config.yaml
positions: "rope"
rope_fraction: 1.0
tie_word_embeddings: true
extras: ["capped logits"]
init_std_qkv: 0.0146
init_std_o: 0.00237
learning_rate: 0.00266
lr_head: 0.0133
warmup_steps: 200
Each number is 128 + 24 x the weight over its row's rms, rounded and kept within 0 to 255. Layers, rows and columns count from 0. Numbers have three digits each. The size before them is the row's rms in percent of the matrix's.

# layer 7 MLP down (transposed), 1280x320, rms 0.104, rows 811-917, columns 192-255
097:170116126164140160095141115153135195124110152165112118154092133150129138111106147125102176124126106161103155132130113104108122157135061144093141119097128137163164129144142133116169142150145183
107:152131166128129139096075105101100096144115140124118148131152154171130113092156120127138171129099113111079135127119119165125153135101154126177123143089148085144113151139138092114068145130166143
106:119092134144133126075083136158098140153153103151106143158098124129112162127074080143112163116160172131128143123124139096110139113147164115158118133149177086165115152132146125131115126153191083
093:119088136098103130125139122143118128130105128125109102182102107126164135137135149141167118159119112124126088135135141145111166112123103071122111118136088185145162186105115141094130108152128097
098:141094147128095120125115122163135196146118096139131167170128121138115099152134138101136158127092088119129135126142129162117170110104140160161116146127132135142116102209131129138137146094156141
098:112120155199190151111124151138102113155168137131092134089134116135144108106120138106096090121116139138115124110184167078146125115127131119153137140134097140095152137128133094121113151142109136
086:135113107122087136098168096084093144131103138105178145131130161115155116126176130112138141130127134092152102134124141124124174179106141114101077170133140159134123124063102114112145161146151175
094:142130142151130168122152173157096114098133135145163115169138134075128124146181122137093109132116126091113168099102109123105114130107108106186111154140103116136095122165190148124118146083127106
089:106127155119148123142094135188117087151121137116120096123110127108166144120150115125127103176124114109108130126126117167127105098140121121128114106146135132118124110144149108130088118202141119
106:121125153106153120128128132136111124083162166128097172107139152166147156162138094177099094119144144159131142142135154149078104113127134141129095131153156126162121145104110099140107155117142121
102:161146168076178122123157140136154120108129137128107057098122137078069102126104118115125097151058083138106134124122101115074168109129123113171092117108108102107172163116158135099136070123131144
106:078165141152142137112118102111124114117126115140162139081122092154089113103126129125096095130125134114099144134109100087146146151140090121079131123129163102160105110124170172154171154146156165
108:173099106133133146145103103147120144121120135083054134088111118117128104111150102167138168145131166136142127123111126141076118130107142108163126159149105094113142109155130108154122075161124064
096:130101155099153147096145140125107154121133111127104119190120085158127135120128181175129143165159105132122167136161148131133158113140157103102101107149153134162082151165105121119133087091112117
103:120152099145170127140130162102119130102147140111133135092105152145128139109114119127139099095176154133114150113129152127112112116088153068166126079117089133105151112109104101115088147112143095
104:158145085140141098111147139115121137110068132147136165134146123144126114134132099155155138081145097161130114121141169168146194153180064106134140122139093113123170129118140168143129123177127111
108:123142133153168122114099159098094158130140140136111107108127125128105178130088098105082105129132132145077134139110152108123128091148130145118089135118173115154121097141143101081123144156106109
104:114098118141180140079113119142104144122131122130176165127115133127130140137123098150116135130113133215160157125174126099101163172122102146106069156109150183091112140081130140147084116129108129
102:137144143116126123126166116105131103103157059111103099172110138129116124115115079100137101135097135106104123127112131118113159137162129150124125133147126118141119143136190098156159119172141144
102:112127131132113124143101127165117139129117153155120144126126094150118134105109157116125138153136107120128109124114128130127174171169113108091103105122124135111144134138118137145142123127154145
100:113130153091139133132105102170139121140117125135129133136116134170120142147136121139124139112107086164121146110123107120149120155085132139090117152114139151170137142123084179123171121090141141
103:129128142135135143098159138128102160101162137117148137142117134150145102194199107133182086133120097160149121184112104141150110087076142131094086140128152104145116144128098141133104114131170160
082:132145130120107118125171106126185105153103117132151126159189121078101123145141142128165108164171123135169097120108118138148163125116144140099134153117113181108139138124084098098101134110140152
100:132105098150138150158100156115141138115138160081085154151106093132112125167098092145138135140163159099145143119155143201133140146133151114138097126119148124131084115123101147131119109091149115
097:143169078077145117147159097137130104106149146093137125140118162153176127119129129122140120120144131110130100127113121122175123138123099134106116160130106100115158168084146103117137111170161125
084:098138098096140138107148151128111142134102159115191130122092101152177128146157125145171158110147113125142135129154104104121172134118088118081103129159135170143104125119123182125104093101121174
099:166111156118135123148127126153105113122157138135107137160154124111117130136125149151139121125102117144125081160159092142182124104122117135119144079088130172134096077143115126101148096203169120
107:159150160103097160091131121084156146096126102144122118141141117117131128106096122130111150123143082119095108138129143126185141182100124176134144131094114125122101118108146144136124169152088129
101:164103122109188122128129146124167151131126136120136095129153156138103133115121111112091164105128161159142160108133095126091138127127120150150125056136117146099128104133159134100140142160127122
110:126129095169161145104098152121146114156138090110147125121126148149162146129148086132124106108133122163121125099094133134135141110122120136111135169115121163126088151112129170088126140130102107
109:159123129122076121134145121166136124129186144115152144164140131163148094156124133103112154130135096102131132139121094165123149136144164115159116155137116131163213197136100118170134145150099155
104:113138139137165146095143105119161140137159129165152104112102118169111130145111102110143171133130146132164104107102147170061096114116122096126139125116133121130127125127130122143148152133104129
091:135110145119136155124096148114117132099123143127121131151116114108134119117124151109062143102142107132115091161133162123116160085104106162123169152136133133155117140128088154140148134119093127
086:136112117104114169118173094129121160110120133085128114159136103113136122120184138104143136148184138155167124112146107139147195161117120161120092163145145126113130128127122114144146123100134122
101:146119116111148115115140131113130151147202136093118118146160139157141146134114127138121173139127073114107162078157129135103158154163133130116091124137127140126117126147089157111126122123090162
115:112150146134151141121088122128135122110102155136118158069146164140127122136077151133147122096127140132122108125170141132132097136116146120146179150172144144124125096122102152146122163137145094
103:128163137094084092132126102108110135127172139107096123123140167150166100120119201125129150122086057123098137109154079141110126139134091137130140107163148148134128080171133131122135155090146100
094:127127135122112163138109137134123155145118130104105151158114078148129119115127139102144128103144108102158110152154153151138165152170125156068096143119133149094070112152101163120142142100094167
102:159148169130133108106140129185142113120170125137117182139135150148127131130158109137122118155175113153111143125121127132152169126099159118124112126102112076095144127093075110145155094152162097
102:136141137095142122117106144141128125109150169112085164122085113128112134154137106114157124160114092089112145118121083111121107111133134103101129130146170104149154125141147142160147164131122092
104:151137110150154138165108129103125146100117132122102125085120131166135143136123171170098095115136151135159110137112141107145133112151129118143125155109108120161125105142138129131149172209100098
101:139117184131122150095129131135151111155159157113074098111122103147117160161105100122143122106096147096108156120097133114114118112127099148155135113131145197108117080135157129152153111126150119
104:092113152086114188137129121091183141106146171126129129124117100133079128119101101132096162151128165126122132140123166119138145109157121157128113111091101113188114153136124115146110126123106158
092:130138122104140158144106128133139151121132105149107121112121078122109129126137102098108157107113139115146123146089110154125117148128150104122160191130153151131143153147125126119103126113112125
089:090133146120115132121151086109094155147098123197131095152114153138116106111124127109099139152093148110161138167108160184113101169143122149106160109139132091112162164154120123149091137118124125
100:117130101116151128161084113072118110173133131100090127148138163133129122127141108100133155118105130127154140137162144111113130108086168092131112175154098086113147056133135103105132127080136131
100:113128133169144087108174106092137157106150135123133123146167117132152142148119143101126168138096185124182136131119141112147109175125142143172094132128111148131146136144116108132114131156117093
103:162109170096118143146124088155132079141145169135097151112114113126149182150096158107146140133145123122105144141131093165104113132103096122114124116158095106092160089123138102125129104142123105
096:137141109128155134114104103148125153165087131120126118123150090139105149133118081137119132142084094110157160141075139115107101115130160127154094076134121137112146134145128106117152135175104133
091:143162189094120147133138102109123148153092107125130147130132116107132123164117112123165126135144131127167113143138155090131126136092136083063112136114134103094105115146114151158120133111115172
101:169144130119126139137128104126148108132171135097193140193089186125144123118107161101139114128100092097119163100104088095123140113103122155101135168172152134122154160136100128132138135144097164
109:170132114153144145136113105153138126098154107120090106140124117185118143116064192152076122135125129114124138141161152133114088149130135161144131121099124109176118102139127125156107124140124098
107:132110159113138153110160097118155116145127156086114119153111125108168112152140164088186139135101108157138128106106111160131161108077131111113111151140138144082142158116086156128149101149097181
101:101075117130152146096137152128168133110129107148156114138105172141135097098132115139102106146152145111185123130121138113145144090072135122089133147178167180137124108142142122108142126090144158
095:127171145079145126152164107151127105140096152107135196166117105149129084093168148184145107163190075133101100137140160154128112089121119117128149112141134151169115155121104141080147125131109105
098:121107126112144125112087080118158115107168098125130179157112184107092138130148111156123151092111175148105106122118179097150081145126175149141095123147114109107103135132095107124116111167138127
094:109086111156190151138154159168138120113089094155142100079127157152132086126131129102150092141132149151154144107152131146183109131112137117134138135147135119100172123123109114122144152140145147
110:078115116162155112116176099121127078138148098138089142110106104088148121124137115119125151175168172140117136146128156135106161129135124146132133164130141152116134121108135129115139145152126134
098:175116122075121126138131100110117123139092112097124110144122128172171095100124125142128112144149128148119162121100102126129137141132128130124134165094154180161153139133139128139095133120133152
094:111132132105111129116137137158109119090124172131218111117111184195117128138167114153116139086141109088171112134129139106137154144140102108107106171136147132124145148109122080087129132131164095
099:103114114187122133090131124141157131127096095110138126163154104129140112122113169118132133110154150128093104162099113145128126132140156138193109119139114154123126101133095145104139145108108175
096:137133142101134097127082120145118119151090079121107101144143114117112111150143124137134112184123115127195122144136101142155163149134099107094134132114117175131162113127105152092184103123145161
102:129111160099110149145099129118108112161134106080130128177167125139135103117104142120129128126119152108155096136121114141151164123155101138128109147119142134116095156152075138166165111126135151
095:106111126105122137151097124122150123143106136076147100172135171108144137110121110119163163130115083135136151115131118156126156099071143124090102154102117153139087151107118144111092117106099158
098:128151125124144118081124082161105138113137119111142125099105164105113109100133135157104201151131103159089129145142109157155138136127130135108136121135144134109105146094132197141117111104114155
088:144130139116094130143157124162096163112131124129162131139088116145133122093192135149155153129146120104149123117156101139153154141097119138101103091141148142107081126139107129125156128124168155
109:161127111122198112150146081108090080158174151105116127147149099134138146171115152147135139153147111157140134139129122126110110116114116127121124105128164127144107101106109147144132113152153142
100:124099134071142136116152122098113131137121130079097083154162140118146127136089140130142170137132129098132114124105166132141124138113122099089159126144106137100143142087105126116151100172129132
102:136102123161144127102155142117148126091143116129141146168116114127151138136132145153112120086098145137117122139090158113126128116108087142117120185121136155128097131100194118065117122122105076
087:056147113159097139141149139125144135155119130086149152137131139154073117149145118193132130141127128092161121129145128130115174162143135103099097121150126127105107163131123124172128114119105100
094:135104103131137111135117105185150114153099121129131125146153155146140122102143155118114136135094122137097140112136114153080110109139151104148113104140133141106127111153177108153148092171129147
100:154142153131152119104140173114112155138141115149129144102097166099108121130084112118126121122135206162170161155127102097071131134097181143173149156148162137136135122118119096112123160131145072
098:123135145158115137140140149187115158126132112158081176073134097107151113089127104100119123122121170088135134174134123122170145123121118136166127094131128144135164154135139111119148138158101076
102:132144085195112137125127136091167122083165095160146143129142146100111132121093099131088117112103157148114135122146090114125094115119135117123143147115128096121133137097139160130167139126152125
097:106129111108117137083153094138112128142109140126143129186102097093120120154130126096067153150147135054126118101083159125108132144151173090158109134137152132099162094094143129114135108093116124
098:140148113138134110146158132117162144129107110106145130130073125108098096139133145110096150136103088138138125133106109129093175133117187101152113139158139090082130125109088143113138098119081156
083:139130107116170138126132157172141139142111151104166114182147115151143106144152161162129131165156150083158129107156142115128158112119160110105080164146138110124138127138087151155107088107142143
093:127160149120153126129100109143121125138179106146100130142157101140120112153123127120175122106131124088141136133115148165140083131098135116105127106122126167112107139174126120113143125163149120
106:115122111121114106145138107143140114143120114182117121081143170141092123163103095110133124103127137142130157144148122092096099107109133129146138145137145064116129146150146158128128110097179107
102:106095161094140120112113141172145091121138160125139149086118140148099120137121147150091155136108172126090143111178086107153157112152103143074111166100108132143141152123129099158124110153077157
102:154102145141143146133113073110141145127128146105069124109129116144096134145139122119129144130188140095116126108144149174115131119141104124155130151119123131115095106147160113132164091185085122
095:159107126175106106154083154114140116093141068135097134098121114164101109128070135135148162104089155128108098119115146162150129162125129128148135102106129124150138125129131129130142121166129097
099:114122121114127091107139138116127106089120096071145175143108158143118150149093101120151103187109143116118107125145148147096144126104136121140110142133106152128148091123104105124156097088066110
096:117125130153115097098084151119128137129136122128129122131100135089102165135147147116175121122156094107121169107151119129136102100141109095116130177130129119139140103109143122154123127160104145
095:107123116126141119110140098102102105171113112125173106129133119149091108152111130145148136157149161089158078122092123055112117151123166100074116123086093066079116141136127138093131136122100144
098:110134122097142145090132121081123108129104152072135162125113130124124095137169135105124126130167095075144073110173152139169147147109142104101143134154144138102133091155107132125104128129092158
108:133083119150142130140095095095110147142131116088163133141110165140114126098114116089149146159147171153136085094132156144122141179135137153179118152098133144146092154137066127097132144124141162
115:125113136155134130110127108130175109145140116109149119113120113146144149144125152100133136138112162118104128108111136122131122115158097126136145111118129157131116102116129127172177147095114122
099:095100145078140193077063112129156126128178157115125140155122132107157147118113134125111092099157145153124127101160151136142096125097137116071107166126148167117123124138147124156127129165125111
108:127133152152190141093132110156106120128155098119105146094120138130112099140153099083084157083135139125104145096106139108097098082142128137164137125140121104157085135117146101117144121160156153
096:087109149086174128146160130167109089138111128127102144160118122114113132156140149107171161136140087109117075139113127096134148119138168087067140115128154178150088147124101146144112135129127095
106:089137150137128132176131153124149129128153106129128105131167153122113122115112088118135140122118141094164125148125147127130114133149133144140124082170147116130105113170165133145139120123165059
110:119138134138176123137109128136124099142157094141138123108123122098162091164087152113092080106152132151076147116159123105117106100127132129145139131178115147104145123133122137115162130145122115
103:131115175153128135128154126128145106114130113153110136144130146145100137113113090095121143144141134137107133115112136110117090176116106147138151139133119095131131146148098155117132152162128119
101:125156108119093111159172069144144076111074092129149121127119110173157121102118108088149088105166119116119121146153132137117122169153126106121109137140154138132121113131138140164156119140146168
107:123134132157105104138137112148120119167147179126097151104159092132126109113101160137148116097123139099140155139161138105138104108145141103105107128085130177143131103107208107129127129136100111
104:111098086138108143118117100104121151127164128141101159117146126063114113143096122113135119109179164130141116121130213131148117103153160115126129114118148112151110132107137096132102109065105118
093:165121142105127124120089155088128110109111118151127096124126139124149161099077126105117106100132133137144137160150072114126129096156131140133137119152117095135177112183101128132126127135176100
091:121126143137147128186123115187119129111103094091133107160094120120137102173122126153139104125135103119139156143146130162119135060079098104125146153152104135137109126174135137146143068138126163
101:152146126125152112155096139148115132181124126090126105122152138138161148062078109108140144100101138123100161118103118101104139129155147166195135150132138089138103122127123161137121165091116125
086:122145156093109146115154130126148152142126113105134114149115124116125134111156107115181159118139106123128149122129118141123154097109138129100153144154158105120100131085076151122102146097138157
099:099144110163129115112100119169115132125093101120089098118107115149166134101109109125116117102125130115103124153124082129121132147172138136154166118135127102157106115172111140137139100149074142
093:116160142135086105107156126151115178093132129137136101138142152105131077133199135107144124138117116113137188105115087133152109168143142125112152112133154164123094095085120112118132182114152151
113:130096131110136125089129150115138109151126130140103126157118133162119153162101104153084174116097147164133147096098130166121162153090154116182158086132109158179075133138122125115098145157148080
097:121099141132199129140126122124126107105132123079141138141134166156135114123118106156076097122193086127098098122105093136071129154123158100135150101158081131124110117160147130135123124120125127
106:121109140132141109094112117151131108118168139147111125109121134144079142144081105104103119094116142136110126167162134182130146123133174105152136120126124093150111111136161124135142144177117113
108:159161089200098132120121136130131102172120156101091138186146131112088113142165142118156132172143154106105166077128176082138088123103144132122161116135119083110084143156086127070127121191113142
# layer 7 MLP up, 1280x320, rms 0.127, rows 812-918, columns 192-255
099:172135137128082147106159106125148127104122173090093094122147076112136141102139141136081132082113140134129105124112146106151133081161101088113148146119105117177132157115159106138117135181126107
098:100118130161103129132143117121108114149110097130103116104169121093151142114117168127121107117114122103141153107120151195114133115121111089152095111142142115136157112101106127162114133128104096
103:174115180107146162142114166143102128125136121121146106101155116135089096082106145094177128132102142124106158119085133143132133150152097135113126129148109116088110135171131098116117134078112132
105:115135162103135211124107100139100111126120170099091134141133124127144149166089109131146068154149138109120124081101137098157121160146140140113139105116098113146099144131133127133152135058156105
088:135112136174162168121112100148166199113120105136084096145126130110114139160154115150125191104121128086151149113110113107135122106121159087169105184135105109101117136087165151137144094181075115
094:083134153149124136116099094142136126110169147106068087103123135109107154171123106139114145155135138122103108137120167135148135063141097173102151127131096138119098149139163130129113146147122090
099:112127120117070121139161131158167106142157182101106162125157140150115131139103134162150114160108166129144156127157114086162118129116139136080090176114113114146138148078116139146134164091112131
089:094171127125098135120136103165114109082108155119144100074142115140122111137158084116135151131166105135140091111085140177170131118135099084176125144097102087075131167114130085149095157140145095
102:111098121124123105151149113113141153085106146179135110115133167117134135138110146162114118123086191159149133163111167114118100155158113104153101136132174122148099153082178133121155134142094138
104:192126115106087106130075177116138136138109137089126120089085172156101140129136102158161095118109125112145110140158141141116135111134173109112131152128113166163093117130120140139106121158136134
102:121099088094094141131131106143155104151144109145112123148132129150087132136133127150126083125138115087149128126157132131142100127101140151144106155157136117116090121132120144155070144111087121
104:131143089170125144117093109125104140103189100140151104042092088131155110168127133066110132130141089113139136147115126096113114120139089130132161124092129118147129128093130111139112146152143128
102:120090137151102103111149120127126114160126128124098119143103118096091108115134155169180083099126155160153139150170133147155146124107113108135125118143145162166155123112135135123119116130184166
100:152109108133155115128134157127136116123129044144167098140174141080118147153135157152127126110140116127111112149123097097122140148136136117126153149153125115158166137132140134120182128099153137
109:134165146100108114127129169130141152083118126133101158158135140127141102107120114161168138133121123137126118108103181164126145103134118123121129136118100095127121121119130127139107101077141108
102:152130112137153146143158090106137111129096111107133103085113126104137144133156124112108103118153143119166113067122153149113114134132101094103138132118142146151149136142128080132037105107105101
104:144187119109112130191101186109134087184133101112103112122179145112114140133119111083094147127153144086111129135151124143116091149114146147152177149126180132147088163118117145122144136122072147
107:103130105169120129145136126124102179089105121145122176097102131149139126158084124160144147159128179153162111098154116148140156089120109115134146123135132146139146152121139120084131103128111129
101:152146130087146092123154098127122169083166146173123119082121116141118168127130149155178155107145098148116129103095132132121057159102133126149121114109083164090103106141191115124111147110127127
106:119108137139135125129105117137166116154145135137129147058119125117132095127056153089123111104124149144098166112100169115133103131127110151104104114121093169107115134122163138157183108082105141
103:120147136133123120173101164147103140139144117127143116103114121153159129147149128130141130092136100135164105127084123140119144108095151133107123137088101058155080138170112131145127132145089179
086:151146187152104116124124097157085134138142125151149064134108095120134111070129155133082149129134110142129134110111129135146114126132144143140097126129112107161132117131125148143120135112116105
104:096146126057131156127127171126149105067115155182123115088138122102115120124169122152133098157130090123134153122151097114122117139112129132133128136159153139175123085119120111121103149148147135
102:107117175153125106136090109142141093155152099139123097162125124125142144137125139120107114151142143127154143094152128120159130134131142135139129132145158101133093105115143125124108139172105122
095:133130140183112141125109121151115122123124136142152156108163145133082078144092136144130111173145142124096097069117129112171143112131117117122150098140135111141162141174126142142160149082125080
098:124135133138141133131107107102142104157137109097130115106120104155157160173103163110129113133158086150127139171099161116159117154134104112096070088097126053118148083179139126121139097138165099
101:107174126099109131102082095167114173139108130178132154140125134128146132148110098146144068125117089158105148079111121152132113109078137107109152083120116140100157111137161083076187136145110106
098:165149138094092099153121136131111088093095138125160102132104126107136127139124127104185090148119124086155116149165117113105145114156167109105112104142127144101108126158114138125129122166074106
101:139154117121122127132172118112108080175109111143117139124132158140117111133094131084164118116113123132097141152163102142098132114143120127147147113089119119164125149146167093084081150178160122
103:148120146153112143118138144149160138149137134110094131140138151125118153150140175113125128148117133116108127145173124159116140108120144115125135167116124120139138139113136125159119153125083144
103:152124088138134114093124165146127125112119144124097169111166135097083125113162114116092060123138128108079104072138129107145155139112100158088167093154181142167081115112103147122134153111130130
095:104119155099121090109172125128070118125140153146159128092085129118130080133106126126165072125097108112133131134128166110140123195092061114114123089134109106113089127086088090117166121169125120
092:093112160142065139124137108132102091179131110146137145147106129133109130135126150120123158133133111150110106150132114100158101160139116102140107136134108126197111178119115120164127104138147084
105:152125113101131089111147123147135153172071098115118108128135134138104122130096160129129104137151112091116130145159123089125108127125165134161141141137170137116119127089150114120118153114113137
104:086109149096128148103146113131101102147130107138135092088137167176100131124137161115158138130113131143108136111115180168138113132150167126154125128161177118175135157159094125090150136117158172
104:093135134122129108105134125140114169108107120129126149112140110125090160137142171161110121128111127087147154152124131138114116113082135141167116164111138132123102127103130112116097116121128114
096:104159090151091146143089127123065164168075130167139159132114132115125100130133132143132081121158150092154138128129142120092182182124123170128149098160130089144115124115094142132112121135176107
107:103098133108111139123157179160120151135142143118152111148064149120140154174118162132127134125146114180159108137128144146105134157098122121158157131119149140101107143103092131145131158137094142
101:141160163140110152179128136153103106144122107122090132115145120106130162168132158121107134099101125133108126129132093126106134125096098126115122124112162133139117139156112110171109115131140074
101:151093116186115160074165142096081118094150088126148155132103113089103128135063149126110137146124125076144163136088139130096117094161134112200111163126117122120123156118148087120101123122145111
107:091146110130102135142113151154124111110115116097151115115102133171138151098161099160100101107156119142180125106109115111129115152191127116130135131117159118106122133123122166138148154123108106
105:140138107137129103146171122146130106121111143141098172146106131135148098162149136136127115137132120091119111116139093086125126126131104120140115145097148119126175149156154120080135125144135117
101:154111151118089111106135123123135139131152129165136158158155090100158136148141093146187134147136146151159142173100109142104181098134101113136145118114165134094111137142167102150156110135105116
089:106098102155136109149128163130109072131128112176152134126149127095180108141148158122175135127107113161129118111136105135114128084119166120123122105129151149122122164127124131116152123129145120
095:157141125138131141124120116155088105053088121166145119087149103118112163068140104087106177119120112112150113112101142120161084129141100130153096114177084090128143140097144094118100086127103127
098:137120086141132204159144112161131162130126147126140142120124087167166138165137115118119125153094139116119106131123107174141134093132120111104121126106151164116154126135152100126130105136146128
097:094162120148103068149095096112126111133144140112137109140129078098128133182144122099107114171123116125153104111153109110109131135120132133167133138086131125146118123143135149174135170124121105
097:135119129129116144114128139087120136157127142133117125142140091113137101156150062127124115123159124112135086142105160128144119119155140142129124141125067144121090099138104067123078112100117101
098:107163145124131131123128144167158131100163164125095134102118117141162124153161089160178112081127159139096120130127104160141111156144113126112098136117145166161144117170134155161146090109141164
103:102140097139099108121124170116115084138104132114155130137136166135138145169145089169146147116172151115131163155095133135127133091144179084134126127130127114101119173123141110172126133125115156
105:173096160132165138145166089099124144127132118117114120143108164146077120122123108168114119124132154135121119167132109145123107128156078166126140169130127097146115052140156113151139156150126118
103:156124099116130126115148126155123121174088125152157126144087121105101118188109159114173113152125122091131141117086083168158134100137134112114163083085130123127112181128153106145108130115179127
105:118142072129134081119097185127109093112130126123133081175152100131127157116141123106159133139143143131073129117155178137140106109127153116130178144127134149104084121104102135137124120124130116
101:132143160130098144113156138126104168108123129134140128135154127075162129156121131088158140103102161135126114095111136141147154192146149083126154127112128137118119151146138114121106121134152113
100:125180063120101124140135137111134136128112159124111147130135080093186158152085160111099131134152143142107097139149115108104144108162127119139138121107125129103109130126156121106137077126125136
102:119104112105136114069108134161138106162154129155134150162106115140108158108135147135153171143117105108097144144166126133142145116122202124124186137144124117116107142169111123095129141113090139
104:131112126122123122137150137157126101097097092149115098141157104120129143133173144120149128088099122126140104101140163128116127119122091131134126166101161176124118121167135119158129118153106157
103:117081124138088105134123089170118121142128107115127108157102110104155160156105127104113149090137100135079140107138103151109165123116102149097144078106198129174146122129110100165112105132150120
095:163127117129134097136120121146103131143162126167094099157101112103149125086084121073102078172121120138099131138127119158100117160134113128116139138162098133127132152113134105140117120141122158
101:168137139147138109101137087117153133102121123155172137148130101121131118158143158126111126169148115144115097124106132149167084124088146124144117139126157125116072133154147159135096148160110120
108:149136155112131132150154074125133168163131108123119088150140142090117135112121152130115142141107116126112113120170152162177101082110140156154073159135131152091134126128161138110119095122106149
099:135101138107153126131075105114160053126164114167138153110131160123134147065112127121141127120167118119107131140112148152167134169156114147145143156157117171101151088175144136144148105138116125
100:118090130135134116128172116148127135129115097148126068118142186158099162118133153106123099136137136194134135100125141129117089170148133115144119146107108141115131147128124117129190085131111134
101:152145111127140141161134155115117154152095136120112139127104150186104154118134097130147062137134141127095117095173138098122113105129152156153140130151137153132115110157123086096115096111129139
101:131137104110099137089088111106129108156131156117149101134163106112125158166084150099092125122195132190086126090184108148125108156171093138097134138106111113131160141136152125107110089136111159
105:101136144181121111117087133151131123143102123083127164097151135133161116167092137132133115124156139130134115105101104148149122149091134133120119126118148159131118084154159090153137121117140142
103:152122122114146148129189141137113131119144135144134134095094171109122115136105087107161085127111189122102132091118122164163101117148103165089125096118111130113133121146130136105100143160114162
099:154101105112104182134116119116189118122106105135099140097156111138133154142177133152122099105123144145100092134086140112116119152115096078084142112130143081114137133127114149080106162181153108
104:190147123119127156124138119140124108096169143113133126123121082117152143162091158100136142126148142111100106097112141131129098131134139157115146116093106120092177125088135084090107119057159143
098:146103107158140092088126101146116120128104123080117090095068138134093108113128109145113099141143136156107140114130114158135072087124159086166146144095129081121129111115171106149126138149144094
088:152135128120155094199121138104104119145113163127105106113132079160116132148110154153112098132108106106130138128149143121161103153148099133100096089143201096123132155131121131151106090172119136
105:171135067143119108127166158164144116119132123172101141109166089123145146157096168132126169136102097127123128167143107127158126124123143107101104121151100116116081146121134155136106143097107120
098:127132125102137160125120136173144142111147137135111112139123121123128133106136133130087124120166101104086133133094122104132112152106131131091147142130117109132073111136129099131115114164138173
097:160137110134079122143132090170135164119118160137166072118128145138125101140126145145160137076111132127168121113163145127136092131139090139155112131141140115113105130177131122110113116113159088
088:099148146141121113093152162133169121140147072143118157179134144146162102112150113109193137099108154122105111107160140107123166132107123137122131124107148114154137131148147139138143177151192130
100:107105118135103111102113108135131092174158123126177132138140097117091106165133131116088127159110104159134109096100153157138120165136073114136139126132105137111132115159164099153123149090120158
095:105106126129137135145106089105134123103134155173117118125077116108129145183132127117108086145112121120125108111130129130138103128093137096077158103081141125104112119148100094112113144115121113
100:108133147144114139103158156109071095156102101115174160172117105144108124104120183097080135170127105131147141145141123125134108138116134178117114106131132141134168133125060119104158161156102129
100:131105156097133170137101126122127142135163125134107100129139085138105171090113160148142093154073087088100103116131136118140139120138178170081163128137158128148137116146107082157128105136088146
101:142099085184148117095138119116098148132130126116149113120093135157090136144112108106098086114142112132120110141179123090095102133117128114112124181101098121164138126131155125187109164124143148
092:109155143111181125135146075121122172106055183140142123093113079103124112113120122101142146105154110154190132146139095076107105089116121106128122109109100115098134131117129122126106114116174156
103:169135133128137124111164124117100131118124140182143138128115117129084144113126128156126132125113127134084142146146137110136128123154071135141132185130145148166148127084136143093137125114115166
097:118116114133134126093134120143172144133155119144120084102116091086153138089105085131105165094122173148110116120085140114139131124135144177104110125150145112099100097135136125155123119127115082
093:132149131143124083130068128127173141126152130150136152098118092132115120110107140142121141147086128126091141106114095162122136097133169174124135123141139157131113143174131112116114114156157100
091:133104148129103096117135136092103163132104140151111135128139113128147104139141162123090127126065125089100140114093131110176126125121112147170139145162145162137105115118147132144117162089157113
104:156122119122121122136098101122133147129100152117113080093126147100141135105123165115105119151156127124123101177106130105141094107152151160159162121119122155136162118191121119130105093139179137
104:128116129102155165117102129131177103144117092135135156123112107134138148126164136120101127147086132132159145101101090127125110123137128076095147066109162152154151122102153109145111132096115149
106:102089155130146111120091101125105131128141127139125136132127095113128161137112152146130136115102124149144173145090119167149113175099112111109159118115184132118122153136097145139118142163135114
095:141130141089160147113136118135158127116090137135128177126180132110105140120123135135124146085150107092152134124136139088095100121150086160141100156095167046170135146105147136130145152142102138
099:188121133136131096137076122123154106128128168144142174107081147093171119093092117086130101152117158153132125112108099107116129150187102091115148114111154107138119136140125143105149165150122135
103:091123120093109105130135133146098125124068160146111125113107130139175101144127198111119055140091122173118104101156145117136082103137114138129109123121140140167153142167080096118138138090116141
094:118140152152173159144139082157174139127112158115117086171123080111097122099165110139123130107114122110154165114131181131117154139116124111122111127106136066127116128104117143125111123151115144
103:122140121113138111105153102180114118173113107108100107135145123161135196150137160125126105119096126114094117089104142106100104093092119083136107144117131111162132152116160135092138100175105114
100:144127103127139125087140163131181158111123148140132110117142108125132061158128133151170130117139109124105152124084100105162089075180103148122161100117127103106109119111165119114119136109157119
105:122108112178090165112099151114090173093158145148119103139144131121125143103129153154132145107119142148113180119097100125103112144092143132080131104137157138090136121140108131122111120114120187
099:174120130117167149136087136133121171118160155118157138102125120141175129166130104139121108112154102112139117095144060095127102163105117126142154151146121151154137137145131114116129123108163113
096:131141146113173165079102087148166132116124131160097105106114130170117132172124134123108111146117092106120148164106115122116125157118116116152108189123119121138115137108112105145109141112128158
100:160141107164080114151158139146135109174132131138136155154144111125165121149092136150128141141106129140132130139115133109109100183162087134154097133126122172085142144170133129133150143138152154
096:102107129138082110132170138132100130142115140116113121132107133174151131104121097178135083149123105063113134107131164126158089131125118126115125174133169153100123163131117092115098106140095097
096:146130118154111109183103125130114090142127159112138134142072152145157122174115123116151148117144117108168138121099125133148130089170107126138148152096108079130136119111112122151114138146133090
100:153110082105120142095153151145143100173155086124096149115128101096150135162165141127148157142163123092055105156080108147119119088110103135120147119122129136099119133142162134107137175104109120
100:121115174134134153147128106140124069130131094174112126087089133143132151156060125132112141160132124151092098134078139151141142098131104125078136124122097127146125159108155143098160127109106131
109:150192112141114130106109102169108141145080091147149118126153092134136120155128118181111123138125130106099158130128176131133154140055174135125115098133126152136120122115108122098076129185154119
098:141112147167122150179118166081169102136142152127156101130147113141132079149152141105115109128101127138114112133140145135152113166149119121127155102140163105089111107119121122108088153101180137
098:091086114126131147066142138109076109119085111165149123129145146134164173159104126124093144113095152087145155096108132114100108156139143124139166137100154096179146096122109111126094116132116118
100:142118168103129118136170134084120102099125188134112085099113120120137132106118131122115110102155153139167131142091141162124089145142145128092121141126115143185097108105136128082128080124160133
108:151155146093104134134133116122101148220127163110115148195139164143138125134137110121154098072125138155084126102099108108153122158130112131110102141119121130139120145092118144135132154141102136